Weights of a small GPT-style language model, trained from scratch on English Wikipedia: no position embeddings.
Each number is 128 + 24 x the weight over the matrix's rms, rounded and kept within 0 to 255. Layers, rows and columns count from 0. Numbers have three digits each.

# o: layer 6 attention output (transposed), 128x160, rms 0.13, rows 117-127, columns 0-79
# v: layer 6 attention value, 128x160, rms 0.148, rows 118-127, columns 0-79
# up: layer 6 MLP up, 640x160, rms 0.158, rows 0-70, columns 0-79
# down: layer 6 MLP down (transposed), 640x160, rms 0.163, rows 0-70, columns 0-79
o117:119133140116118069105127118118080112136117114122137125129122136142126107150095142116120149132115150125156140150086080141145117158103136120149117144146115127105116136089105109117137112130145128100109134118175111129163123090128148130146091132
v118:155078162121121102129135142107132131148118131132124118112140137144150154155125134129130120123139160096153117131105114123107127089111157094078142154142119133145092124111135156125141083150120175142151160135150166162139109111171146086088108125
o118:110144126142113139069109139170143141122122131116136105113117055083148117143112127132173110126118071123147141147097130140143135146122128151092155122125115130081141113179136122127161136152120139091138129166135060096166149134078125151116132118
v119:142108099154163129108166139094129164146123147141110150130188122124168125121109119163099102139104148132135107095111081110126102132158114147131102113141097135103153152146139143137137125133122111120110122145136106136122140148141153145115141138
o119:139121115172110124117117125116102140116090118146132131125121127138128171120140120112132138114100151128139166138135146116139136132117134109117134149130141123114101130151093125099105117145130129120149128118148147134111135179159115098096131098
v120:114134156098137155163113143079088098141123120097136145152139133146147080110128107138111194123119161143155163131082154136102133155149108145160118189120122162132137114127114123146161143130139127106121125128111100119189102122108149126145107080
o120:134127103108120153149097119138126168124180068160114144106121092112104125108159096118122089119108131156089104110158094095184168119150119095108158183155126109147160130136144125134134141068110154116123122124165106120098136143119151123104119095
v121:135139122120122126149075140129138131162085129170117106146085098114125094131127137140125134147164118161128123108147157124099133181138144108128144144131145149146139103135147142090145110155106154118142129127133145136123155125139117128078119115
o121:125127142091096158117130140123115142102145149122170154128128098096121120084157135111169141119123110116161120149127116148109136102134108094128127107143157150133142103164118151152129139118163121104127115129092141093140139097126125130152124074
v122:137131146093156110153134073155162158111101097125125111114148136124127144134142149121154151116129094137106118076131124131137131123141096133101123167163104091120108133125120133121146175148088132162103107174130158129130167164095137101117135144
o122:105146107099185092079141144129129176132147153110125114140187141156137141134138131128105148137107104176133170197147087116115120130139192145123105134127163147174126122156119142164108114092134150127126127120123090107122087143147159156156140152
v123:134142121086144117128125112108111150132121128092111153067145105142119143136149141101163133127121151122122113174090151082126086112148134141120133126167141137123153139130140141102131122159095134129131140135108120128124143137100167174146116139
o123:154123096114128108100107160083139133108124102149089142119125142095143117090110122101131116102108138136125138084132122167103122148131137090125113114133143109114134077122142164166113146131122142108112141179181112139146140135145169096108110144
v124:108099114133105130155158106115147156126142114159169140148124113136102128156096126087117120142119120142121122154115111145122129119143155159120138158128121163133149170115115138146110153108117113129110150149111137118106111124114129111111123114
o124:136150096139153154139123148089116142121081159119108138168153128154143124088169124145130115135118145093108127138122130120126129128123117102102105130169124121135115130137131092121140110095130129127135123142124112164111119156152124117137116109
v125:087085126128144139139136121112110170125174090134159127142120149148103105102139105143138118108146148106127125123112127122132135124158124108128128129095137125106128154137140127114153120133131131128163107148117117126143116167138125116119135089
o125:137117122156163143143120143164100065143111101137108125154134139072149162136126132136135142155110122133082142128097106169126124115123093159089168103119130115140148107167102089142119135125130175121117095149117157130143114169128149107125130127
v126:120098184138122119142141144145135136093187125152139142143151120123126159127113138152109150108124152159130108107149151127114127101124125144102131097134156133078072119145139125122066168087116110156130138138146154131180149098113156109168118141
o126:126141146149120123092095133128144149113138099125091134126084131116121122117104116118103115143133188086117130135101145131165107090165153099153140136156132129147118170166154112158132084129151155135097123141106145112108119166094173163124120113
v127:098143111152129099134094135149101159124101128159123152138109129135115170140150115150125112098153136106182083130090157127133137107102103113096133062133146125115129091130110167126154171101132101148199155151109101147108098089132118103128148145
o127:179166117158147178091072076131127161134130105119125134127096138119153107121110143104167138134122111120124143145144133179109110135128137152172105161123126090115112144124093088116109156122131141131106146138143136132150117152106127150150135168
up0:158138106113123140125116139110113138151141137123099123146133090158141163115107150135130129096157132156161183130138129148129110068151123121103111124129132112116133101153126161100116145118145150095156133183091161064115109091161121130141121147
down0:127152093170155137119106120111141085128096122082128150129120105156107086143141133088140123139104156131105114124162113154111139138115133143133169172113143113103114144124125194151053101164105126110155149115182136132113138108113125129138132093
up1:115143113090084146109129155146120124142103148128132122136143100116186158141157157176096083112077103110136095122127107118111173154116110098144116084127157140113143122124148138149100133148102152102137129137107142132107114118098137145138137099
down1:165147098124128140092109138178094145096136138171131087149138096115097155152115129096133113125111143170139120142111144124122113167137119116135151132151130155170109131132135161128093163119132113116121170149145126122130125101143096142139128151
up2:110141140168111132113098180174172092131139184108117149122096103151122126128147113160191086085127154149119107083098125126058122105129109121166162130111111147154143117143137131122100111177078127109127167151140148137129104138168120100164144159
down2:136104117134140116152147108117142109113135122073081107131118157125141143138097139134151142129172165123157162094081122153139123169120108106131165170145127121150085123117134136093155157153158161163141115139084129145088139139143130092145139113
up3:108098132128117104145173130137140098136128101084134124080153178130123172135143109144129116104106122144157106121120121135097077084129110094169133138093150161079101123116083130134145112096134108132084127127110116165093105146118114159195128150
down3:111120110089118162119105116091136117163140165149085157118130129157142154125113132139167088077129130076166131101138143133126118103122095107130139111118087157140141130129164132112121111139097145134131174085135104112120155151143117140184192147
up4:112153141086140119144107142102098147142142131129127141135105118135097158115126150106149146171050169119122136169098126164132091093134134160126142146111124156127102120154163184154122124121114111109090135098177170135154116163148184163117149121
down4:061104133119105144140155108161119144091144117120130098147134120100085131156094109162123127145176098099144145098119106136139135144150129080150098101132139091147162149147124113155138121129147123130149117129139118108103176155135088109087137120
up5:136144137134107121095145139129113136107078164065119128117115134145154130148111108071135111167127103127122111117087113123157141121129128074096178135115168163114150144118175113055127146116124178126112120130128135117087150169111143162114135111
down5:138177121153154132112164099163096167151137119131110116116126124170184094142152190158145082069151153108115079147128112139129128126162098202085150147125120133100138116118137135114114127150158105166109122156111135135170115146086134150142127130
up6:158093133105134138159153085150124135123113134145150115151133234121104164121135122108099164126127133151135111120125123138129093088113094149133116103076117123121123123143135149108114136129124101136116157126147137164104186130131131134123158135
down6:180173178111145131120108116122163131126135100142110122103128121103079079113099150159110177177118093161139112149069123142162149122116134127085111129150132148137157149132120113111124109129131146089138113100105124112132122099123121095132126047
up7:086131161148128150154106145114123113108086133110193129094136128141137144145139140150126154121144161115129142133114111095100131075147095069142170113106132156159149134113194088135119133078117112103096154133141128149157129130099106101112117101
down7:166140161077145109130124101152128118111128151115107125136165130140101173127114163148147137108126085117102140118162153178154139140120173145131111126145155105137128135141083099111112144111155132110126102136103119117129109109150136138119133141
up8:133117112158150120099144060164128161135157139120150104115081155138132138116080129069118139164141071135152116116120140096103105135120124113100089135143170150123082156146109133086088138136122088124147095125099127158110124118142126125140131137
down8:158171127093129121103131131108122125164120154138151129140135125162113170119141148121105130139135152133128159175128135129134126134155126141091126134145141118126102130154181104090104144086100135168117131147111126164121096157109158147147097130
up9:096125167136164111148158104125103093128113083147132139152126116115116101087146111120140140124096136120123118154122171098150130099142175099127128122156121124117148161092138137111149111113100102080112127101084185177121143150167132111128118143
down9:127157133174164113122189149117108135130131112098136107121109133105129109097083122088140094130154130167165158122122131148120146131135103168132113140098142149146132155110120114143113113118099134150099099097135188098113114125111109113121173126
up10:141135136133119153141103166166168124133143161140178111161122161130144125131144190137155140137117113109119100124127125100116140130095084144124131141132062122119119112100140107153145139169114087126124128124121142111143128124174111065141135135
down10:115149086119121137127117106133125091095101164078103097177152160129134162145145104081112146105127102105140126138132136134098095129125125140146143107106128147131104149128137117119145092171092152119133140098088102126079141142103123079160148138
up11:083135102140141127134120126102138133104150132076109152086119152115078140134169144057086121144157105151126119117111141109094110081130144084120090143124118152121134137081095140118104144127166107145110135108135162109112141175101187079132177136
down11:159099153147112142103137105173105132145146178128148097132134145161132123125116171143113137101120124127125180124126157134112051114154132131135083099152116156118070167133162103094113119132089113154111144141125160147133111148123065136157112100
up12:099137108150125115100148094115165138152098103136127132139140135087140124109179141145129107161119086100152111073134141144095119122127148169095156087123138114125121141128154147089175169135111117093131156100131125136140160098103136131128134102
down12:144089100143122155137167136125147087090166120131143145145128103134164123166128137113109141138117109122122091121125124143217165146119109127136097148117111139116098112158101144129098138062134139169143135120123159145116148104108104204144124140
up13:123101108164129158107163074156109109105103138133087101128136167140107157175125131156123152162105093138152169141126094143132102098118117133091131147127115172116092135196095108161136113096133113105160124135102126103053156131163214148111100142
down13:118180149161054176087140108160178157160131154137113122167107086161104113141127138128126124180136121123121100137125118122133123150161134089124086104140128136104128145149136154192153133131174162094179120145072136124075148145161100118179059105
up14:142047122146123104149144140119143105117125133158183152131143137086162137115138052108076111129087145083162137103128142114085113113181088131120090138113117114168118115170086140122122123102151119150148122135138127100143093128158139127116109126
down14:128125123137177100141145155112141145100164134094129117141122092108133138146094124139121124132136142080177097067127132151108105125114204104155116118088136138071141103129150092121106117153097156096113130151111153113136156142063119132104169092
up15:132119120078122101105132140126128145155100151137139100082183166130121112144102112103111115114105102141099122162121115118134128131123139122102123113158087156113156125140164117154121129138116136101140112154116132155135103126147135094127135103
down15:094147098153160122166088160087120136153096118106152131120156122122113123081133122142156132106165112101167138137109075173100146122168124173080139115110147143081139138138151143131139101162142139123130134136105159134163136171144144114091113132
up16:110105124132133116112092115137097106122144156141122112144121134137131108107133140123121144114135116142155134157086129118151171113108078135148142138142116123115131099140113116116155132125142126116149122119128112151153133135112131162171100111
down16:133153145102082094089108150138122133109130107112139145160099124135167103137101113124102103173151137130095137094134145137111116115122143122108115126132119154141112155125108160151141091101149142104139075146154171133098144150145108147154161133
up17:135118135084150144108097133155110142099118121156078125144142156150165081117093100095092153103120121127122128142159135160110123143138161090126082139105158078156126110092098140167119142125142144088131110131095179119129110141118132136136135109
down17:148139110160091102114149158096121074152114148128125119137141122124115137139165150147111153103100185068154105109102110113094123123156159098136154121102131146200126141138152092161143175108113160120097133103141140147132123117129132106088130144
up18:099124112100099132137109133182093119149104136071121111161125090139104158129172133139127122156214124175151102118115116111118130157130140137133132117140145128103130126093146141099153140173136105142135139107151100160094101117128152164101156097
down18:111118124158129095078129106122126133165114096108151111173131101106148146152139128118150142145162119177164097108153180151121094114145161108108113147085129143176143116122115160114143126104105147136131137130123119128112138142114087166121107119
up19:098122147136091113126115113110113108100149155100114135093153118128118115151149137123049076142166141106140124123132133110157169118102135133115101090129118108101130166116129163082105143092134153130114112171099114117107142146120118161140143123
down19:103122110167115121122167101092119132102126108137110111154091145131148111176132146131159126123154108112137093106136116134116137094111120076117163121176155134113133139121153144188122124148115100118111126119137131124108138139138100132104112144
up20:134127129189181158164128164136121112111112164141143108107099137097113078103133158106093132149149152143150111138154121148128128141103159155148104096124126116077121132143120147138138149132144149138142137132134133097169158117135109128092156052
down20:135126151137146139133130161152110162118115122143101148138110111148132150115083132097128141112136160060157095106173169121159099131101095172119141123125111130172134162124176105132141139112149110155155125132170099137135122124167126096107093172
up21:138123156101124152161122135104144140143108107114141118108135144135122117169154148135101116135138112138164128137120096147100107110115169062169130054127133117073132142151151086132126129140092133080164111135134141130140119136113156201136144126
down21:154149089161106093139121161119086134123171115168171087128114160096152163147111113133112108118117123135128137122133089157155091120111184126147123162115110153146111116120170127126106186149158124091091112162136130185151174079108155142108130136
up22:076136124125115131116130094141133117136095143144109114103111152135109129141154115109132124119109127102107129119120130109116149160095099089114120141133140135161128113121110090131137127135131138139145137159119107132137159126115139111136115079
down22:156149124143154126123130185119129114119111138110135153144122130128141118107138100122123163154139118128157129117121143139138123130107121154115155130104141129088138102115124087155123110136096130137101130135105156129125122118156100136094115143
up23:113149153145158148141105112089157134111132161118100107087132144160108074109132162108097124140124106126150130128095126145163151107116148091084131106125118117116181113109170141147131135160146100155132087121105104120128116115092119148136130077
down23:125138110146168146135157127118119122133120154115135142095117111134089131161127148161103132148119134126080134130143160097090117108144149117156105126147143112149101127144107109156118138128138139112137118115149140114114093155109160128154120115
up24:145119135163150125171124107144103104154123092101154116130174125108126109132108135106125171113118101129084090135102178114097157103108111123123137134133118142146096118151114147157126105092138110136151157113134155146195110083123106130103112136
down24:105155144105157137116128123084124061115101147183149159154113088135146160151128159081133132117139128169117159093161143119151148097099146129147123139113098139147149133136118176103125150144103170092147138137150106118155101100091118152103125124
up25:127131133095145110107105121186099135089109149144112132064118074110125163080123127117111110146159083170132141104151120126115095118186125100131090095110101165117138140129107151144166122127147120098144106171061130160092136088121139114125142122
down25:083182101144130112132098129111150110129129108102083137151149175127105099159123112147171156105137130079112150140138131125151115133135190166118128119088143156143118154119086130100095139125171092171104138133125123151133120142171100120107126178
up26:122117121126138106113117136138095128149106142147158113139142137105147141115158147119087143102179109124105101139085112104111088127157125101104124147111125125112145152104104137149147152169133128103142138194101097140141115120116187138107115098
down26:139145173109107169091126133112193153130104139153159145173119177088128148114081111107093155115127147128117121072066107174164093106181139092131139170137144105127142135160107218135126111093170093139138119158104078107130081121089146043130168154
up27:164138103150125167164112094153134114138112131135115106113157148142161134104128106138089116108141121166142111085125116106105092145137099101142088148114126091107147140097113111146120142129102143143084140113140117150133142126125134163143121116
down27:174143096114129116102164177132118123155114117148167112161113131126120119113091158123131121147126089117112139116096115119100153141148130124178113176127083129089116112109148114184113162148140142123136110109108123112116118147064110107125114101
up28:165103133125145173144154139124104112088133117079120139135135136130162131136133138141134112148117136074110118132136080136093106125130121087170127098138102101145093063154200102114165109158134125090150104111129149112154125153166200117146100132
down28:131118170127125128107123100128140154167131106152129142115155121110164151118145099109087174126132120094122076097102074093150134133150192148144104124077143134152097174119121129119188099112153170142141123173126151115136129101185140144123123093
up29:135140111123089102146140139121106132098121141127154153110145166119116122117101141093123090155088167130131129158101144090132069125167132112158149116143164096148114153141094121117172102196173157109127129082144142127125111116136099185122106123
down29:152135130126154161144129093174160091145109127112147142150139094114114098178184137172150112128131148147103115124114119139150147121161103132143105173157150140098085114090110146151084142123096104152071097136092143129135110127160100123126195060
up30:134062178140094145145127123146132138096136135121152103147118117107142108139129148095102137139120135104127184120129147119134144160113145144076164104134147105113154123160138140136103110164103178121133131145114169107087132096138142148106118102
down30:106123106133141115111099142111086108100128061118155155113094107101092123107145091086100179142136142141111148146101143094128165152130073133125131134137131193134133149132108126143151130140167154077101119160144115113160165107153105110170099145
up31:143145152148137121150151135110154118115144111120109125111176131138130139128120107114179110155112155147114131139155118138169158154147169136124165134155134108158129133136101077148104154096133098109097103151123099118146090142116133130082139115
down31:128136129132126093097150156080127163131107142094117140101140104141139105150119138104095161140122135098096137148110113140148116116119124099146136121154102126134148158124136121154121141116170127111124093086136122132171140125166118100123112130
up32:138124117121137121096108099159155135159109159108144154157100140133148114104199145126173126154123143140129135128132178102138103117109122132111167156130145139113146143140161124133136143125146124142138143108120152143092138094165141121119150094
down32:135168155125102092151169073120122118140092101153109175135140100169148146191130115128164131129139157106072116149152101157134156143133143125110171141146167104140141147142150105122137110114103157182131114144124129138144084133114141111126111109
up33:121134100128127083190127189138112153140188113170149111096138115133080100130098157165149116167133113065164134137124110163146116138122114125151144102127164087093113138208136144113123098130169183112120165122124149127107171133124132127144120087
down33:148105178122114099175141156093149144139119145100119119144169088136158110131118140105101148115118142142118142165136107098122132142154156104108156166122117155130134114107116145137180068082126147128115094103177167154136120111111117069153165162
up34:115106143119109153110133108126090104082097115138141111166143128129102135118153133130094106122132131060106115156100116124089111112165117120132145167064142117121159123152125102091130120153142115129109143131136152160104146125154140136106084137
down34:151123137166077139142110151083135118120126124136124116142137136168145114119104098158134155132122167126140145078113116105106139135138129115117153112110150163146136148143159117082118119092112157161112111115134118077151162109120133165173125130
up35:107086138130146124120159122136122155131102139111136087135134154198168132099141121089140139166108124150102102152126136094116083152098113118108133080176116145115129109098160133143049110119096101172104131130100122203095125142130168151112169118
down35:073157101105090114102123095112138130118145127131100141121107167121128111125168131161143113115105140137162126130111094153117111096122131165131148129181148166132172090149122108164127130138079164111121139072160067132138126132124132157121082123
up36:124110141102133100203141122136170146119073132096128152116116117145126088143132123146139113124116111138112092140134122119132153152135143145104164108123111139055124138126121123132162105125155098113103150116134156116141159189101120139187085135
down36:097107123146113115106108126078143122096157135130142128096152106147163119100100132141128091136129072143126090130128124147116139151126107120128129115109149102157159109135139117073113159161133144188106111082092135145124119151110112135184148128
up37:132132137137135107128146132109171140143122143124104119158140148085141138097099077122114132171110162112152117097077102146120106087151119112166129145100111134113163109141144133110115149126101100056110116127145181113128104164126114109110119141
down37:133154115128165130160111128109151159090166102149102129148111092153105149136133111107137144105117090147120176132185136119096135132143129132128150123144136072117156110109158180174129115160110109120126135171131133120139133117120114084097137105
up38:131082124107137118130091120115153145076145141112122136088110134162097146087124096154151120134159166117143077158105110129124109166130113142109129140108136124104145138103154128053144110100195103112163126131114109114099132121133104113140135125
down38:145075144078132119123133148146070160146179144154135152147101168177113121119102047118127145118138164124088175134140132146169108137172125088118137102104122117124132070075097135100146121153179138132159151121100124147151129138129123080142112133
up39:146102107150128120173134107074146091118119174137143116114110100120148102145124143107113086129185120141136144129147133116099143096152115106136124130125088146153126177101161140135107075137100145132111157122116149106135137073151156149190131100
down39:122129135146115158163099113149149179130132125113133117148155155127136126137134140123083095169140117137171146139111133157143131144141105087095148115129135147153123113102113138168186125103161114124196092132112134097061109098128154086122098087
up40:118157133113136141117147128119123126113117091127127131096133121113090120091141115174113099139124103120142122092165099137138119180124114151103164198096110171126141130141131122135113133113150106109109144124149148144070129107185092166116080112
down40:139153141170101094118131116126111147107120129137165139150115111119147157150099105148144134162093138132137075116131142138123180107118154104162124078167153156134103144134120138118128116141099148164140133131145131116173131132070133163071131121
up41:143127111150150140162119137124138167136120139140154107121107135122159138056108149113132133141112121119121096145162116121132109146115176116107135145146121098133148119125120124114151158134113135115101127120141138145129139096141130144124108109
down41:129163111112132155136112152143143124125148119142126136139157147124127149092125133116129153142096099142133134140141146109158127117122127095118149135136105122125139127098147111118112156108070105198132150131123113118113117137134115086105086090
up42:120137145142122106118115120118119185149102129132131113162130138118131109138106103138127113147105142128137119124128123173147096108113132137135119113171165174117112128152154131088159095115113131179155203120133132079082117136116134165119090080
down42:154126152138124142113137152116117110111143114159112101117122118115155162096141119115107141141137136117126125153163178074160119186077139109144141116134181118152123191130136089142117076115151149122133106124125142146132118094148084140136126141
up43:082133109100081136080105138152128173117119168078124119090161071140103115132162122139128101140140084122140125108091109073094152151102123113091072137091085112145111125097153074129141126132110083102100092130153100120112175146098158158109121105
down43:130128109111166160102088167165130106156116121106100129074127087158138136135129114096140123126152130089129148101125166085176153128144183149170112187102117109124150156120128105129153067130138117087111104084108147124109134149155154118142089115
up44:161114130074129104133131140131092125112146142098130133151134164130134147159126147120108100132105128135123115135116130114122099095118097137133116111082110089146132161117138192159117136161176096126141176082100146126177101126096144135101104132
down44:125142129168092135117105122135119149180113115135140078111116162106161097138121170115122155127101120123084108096095163131104123076126162131106127163127151125117140132188108122111145138113125136127089092119115176158132108115147092129139171130
up45:103122122095135114124132140123175116130113127085163116110141130093112141147101157130113116113142143163148168148086130120151098135152109125137108112150116124105161107122127090140088140098129156129146122132124180126154109100121139074079123110
down45:141153109128094151129133110125110110106143122165084122168123125141138111171140128162150136137140138139110158118155137127117146114121143151129150134122163176122091120158122103160131079153134126152114138124101137121091139143114090132116123095
up46:117099175140162133134120113105122164160106109134141152156129137100109120152103134127110114127115109110125087113127111116100135104108137159143113118137148124129147106104118138128195126145170102099141168147130097157122088122156183125092151142
down46:107108146184143162100125088144140123137095081094144145121112172130136151125123128162146104127138160167152170114153093167112113116149168146119124102138131149140138116157160146130096106121120157132129118145130117093099119129133156151103075147
up47:170149096158075127113108096139118142133100125135145115165139096155130126138113136187116112109159102121110126143121177146181163172113123136091134143112115131174147100139124121103094143142140162105092160123103105143164100116120156106124099154
down47:157132145134099102129171097144094161145147136125176100140078147118121171116121163135119163070159158154165112126129114080124115152174129122131083138100161124117125110127138139115147157136152113118104119137107133162112110154138125083101126120
up48:184137110105126117133143144116100119123157127118156102122123146112122101108164171129109106164141134160143152154149148103109172165143129098071114104139127134106140092118193159121131156093125091100142149137115139138158153122088134170124146101
down48:154072144112084138123150152145112117116158133099116127131145088123134157139140165104131103093114113127123137095122130092110127124122126154108120117161141121130060096166133144138144102156164106151091144104109193082100143125115123130164133151
up49:117197116126156089124124160098124138164102092148126104140124189111147122131136120098128103154131155147098135128070151110147202141140159114143144121115129094098152111177126150143179142104129101139104102124122104128126172131099138131132145135
down49:170111125135135123135109145152122133141110135114126148134130184161114160101174127178108151118137161127138125161147150112117108132113129182124141102189132154144098114118114088093067110124116174114188100162152166114096127133122156140110168132
up50:177148122112158053100114091093124139139138062151156153131127113108125108103137156135091108146142139162132148088151116115118168159166131172152165099136128123157132146136143101108184159150155108092166145111144101107144164100129103131168117119
down50:151147112108137194113127091146122112110129154142115146130100100117118103109096139129164197125143131114102136118110126147100115147122127143137096125140086152151151116118171111114113158073111137157070142137126097131103125158105101113152135163
up51:115161170119135119140075125096152102120156149108097086103132138120136114122144152152161092178119124063150118068129122082097133143139140129163142084180154146128145091100125173114157116129154156102153110179178130148147105106139160156127104124
down51:138140097136085106129170118085166101153138150166146137105127113090120088189148096167121148144120140118124147098141119125122084101146145067096158121125089115089125155157149132117145088119188128135113169134095143179116134130123172186105126086
up52:112129151155120163149098137118105090117152134131163126103089152114137128114139079095128159135088126130208112147103128119146123113149112124149138100134115149138086136201113121125119112123101126171131131120159098094167146128117107134140099107
down52:144139121106092120124145146084172174069133112127104095129163162106175130074059157136156108119152164118083112163141147122125176144142142088148124130113156153144109121111129112134124142120131146149119126147117101144137172103176183126136134130
up53:139114069139114090164110084127104108108146114131131110105076122104172135114121113113092134111111098159117159119103141121118064124127165136140135151101108113127124160107144153135084134091124125141127126126116125096112157149114149137139140125
down53:116119129122127112130080131150111106121159088100150112143114122140118172125125134138142134136109080084091063114127150126117125141101118126133096125114118071119122108135093096128156149131133134131136141123107102121165113120130147137116150174
up54:148109117152085144095124105155141098139138128137107110061095100113102151151121150135115106111137112167156143147136128147136094119137114107091063148129111136146106101127164114127144116095139146131124145132143124128155119148110158072125129093
down54:150165107134155153117125127187108091146135111110094132075126133100105135160118105126090147100145099134156122139144112158093112104118117117117131188117130132098124152142163140126147160116114128132136150164181134138152132135142103119083162122
up55:123115117125164096129115128153132136127142143132157122079183128096140184144163158188115125151128134089149144073098113116130109116120086098130129174109158129144115101135102104133121110093162128110107072103142166123113128122132088121122123112
down55:083161119142107105146094155139152107107140129153136114127081117147120153169105108119156124128149110153170162120113098102151092123122099142151160117145076126121125133110153117157134096141127101116109105135129065155109151153109163152149068148
up56:124150145127141106165103147122111118132149118127107079109094107162129135135125126149171122152120080131121114110123102082136141099110150117115132109132130126118117166110169156147118160113172155156167102087159168098127141137133081139128180133
down56:127093099118147154121090111149120072110140121144125148140143114105135119147138131128099166085105111111139113143168125161087139144110133128157105074070122139114118151111116117120131126122154109125115133189126145138151131132142156130161170133
up57:137128089155130129102130134094110137146132153104145124153144088127165158145134135117133092102150162117149124119129128120107123152101151187135134153176134164091127113123138109127167137163157143106149102097144115133121127098126120140126148173
down57:158154137127121139108151118140146114120126124165129120160110119153137094123104090174111140093105149123112099102122152164118140176143169094163134147152139142139130135135126126141161121092111115099128128147135120139103172134111145127111126139
up58:141159142145127166127139111124103093104075139096138132089139131097108123102126087081120159134077107099134142127074114149127131175102099130112112148130148108143112131153163145113104158114102124077166086119110118125116127134115138092160115145
down58:147145144156084137130128143142152149108124130149145103115115125158137097136135138139110150119127123150168109147140108147092132169132124097102115110131153127114114137137075136144135138131132156165123137139118136153112132132126136131097102141
up59:186144137134125140117069117134076051083132139122155107146112133133097120132138133203112138137122118113101171137136093163092100100099084144117117117106133151157108163128111147141130103146146173133141142131167135160155125125145151105097107107
down59:112131161112125096139202143157159166129139150092122138137113119096134128122121174172109153146117111084158151132150152138090165131111143108200130173140151128112144149137085144113163123140142128093138126147111116139146163132095147127102103160
up60:111114098122106126151172113088136150110132084086165120114124121081166076101149143149131130136127157112137116149124121148068161125106158168165125106108094115137149131120134174059154119130128150145136131130121146153135126095129124132167136139
down60:134135118104105146141139163108103097146150160096136145128114098201094168135075138151118126133127117143179121171128106077139182140144127112141139134120105113121125119148162138139120107063100136109153145137157122147134118128113114124157133101
up61:117152132126077130103104137075110167110124135142153165107119107124160134095137153114141102166116105129082126105113132191117148094112130172182155108112134143140162143141150090117158182136151127092048125124116120139109135133123156157125122132
down61:116120152134117132112120159143153143113144084121128129149117176146093145114103166122116125150146173194121128129156157149142106116098116142133130115125126146107156106144114101144125103110145118182112152150093147123130096112142142070112110121
up62:129090144109131130089146110116171127130101138116121102043130095132112153140134102108157099153127109124141146156148147106121140113125103122093151109055107134092142127139096123085126155122107156152092147143115120161114134137127127182133145138
down62:164123145114142130089184149123107127162107171162155194121126151132150143105099172150113107153138097135150148122120159107118111111148127133142113133120104128141163165163120137152164132175119160125152132143091137133138156122099114133168082129
up63:099083131126166132116148157155163099107123094127112113112121079127098135140151156193123147158148094164092145148156138153103104167149150136151119153097109132122133148143096119110147128125144128086115135133132158142076112111155132089104155152
down63:135130115161169136145070103096133126146136116103121111130132126114160115140131156080147137180109152136147162151148081095115138091118073110116140109123144146119151130103157132112154156136142105134130114078137125142103122141113132166101143140
up64:104104143134139131128128140085114081096115150121150101097132128107120162127151149105131109121103113098134123111166151069133086093150153158131139119104141144134119160106125120136129115159170065108111149177167142171142127152099123164156150105
down64:164081142154124129120099087159124170188113118135126122105137121147149126121173146149156104098145085145134102129136142115101105111139112115126149104166168125121143108157178097150168128115156139138125137141136096121207093118170107148170091152
up65:146080133123133105138136112091138114137170114120134174102129149137135107094135128113124147144114140109140122102103192133109096127119141155123131172117129120162115127118104144136111127130108154101153173129156097135129141133156125112135079136
down65:134126127138117127145197142106121135151130133135098154126082178115107143101122161128109145101141177151061130099179142139139120125123132142120110130124127116156134145116132147133181112107134118128094145093127101153135123133134114137114141129
up66:117173082112082108141150178136117118135114113197160132116096107154096068124137111068140147124136123132140143134099093085168128167146142115111111129131151185139130144148121133115130165109122109091099122142107122079120135109152133144140077112
down66:172107111162123135116122112129116167073129129154139141103113188133160152114104119137117167089109108135114122144127151122138133116133119135154145130084130124160151121139107104148115151150078177135118100134097128113130128094095143116127143139
up67:143154128129122130155119139138117080105099131131152139119097157109174109124152122081128144131111148128115156112110118148137118139137136150125112127109125162139178137138082122118102115130119133085115070144166116135154106137114108130158135110
down67:131111133115109122137073108099125139123087141108171135152116126129074118155116119159101125133159084184104094159150083130122119145163097133143153101154121139131119135105122145102108155113112121121106106127065108143143116135107145119132099084
up68:086139125105111117178111100128108121122098154136118118128178115102154152155150137106160102107126087113141158139117133083101144131119152134094139160129114111123181139101165122117129122133128153149122131107145137130114135101068086180118091150
down68:151158124130133117108158129154166127162122120175112132128122142124136119131117106152135155160148091132124138172141130141093122150116110147116116123095104111096176160167103140111124110137160112148093112137103096143128109136101153174127126138
up69:117138112138165108122157192138129143132100129148122089166114117100101108126175068123106130136093132110161084130116142111107170149138149123130112140134110143154166126136114117099183127111169149108136152066115081141105108121113122126062129121
down69:117099156135172130160053176162128112176126117148154111147131143137156153123153115102119122132157152126146119151142149204164147097089146126121145142165056116163116114125163078132136149098142193140134089141135127130137144098138128134067143114
up70:107142087165146159135136164095115140092137153096123092161124140164121085106154151138128120145136140126120132132101169147089172108153168090091097115165122122131105167116121124127130117137128112121116121123129126123152142152133160136154093168
down70:130160110102160133155146148122131149084142107190139163124130113094155152155180127119149079124100156137145137106066128096144125097046143152136095144089144134095108145119105148140137162132100150078168126143130122112218148089139097094099114172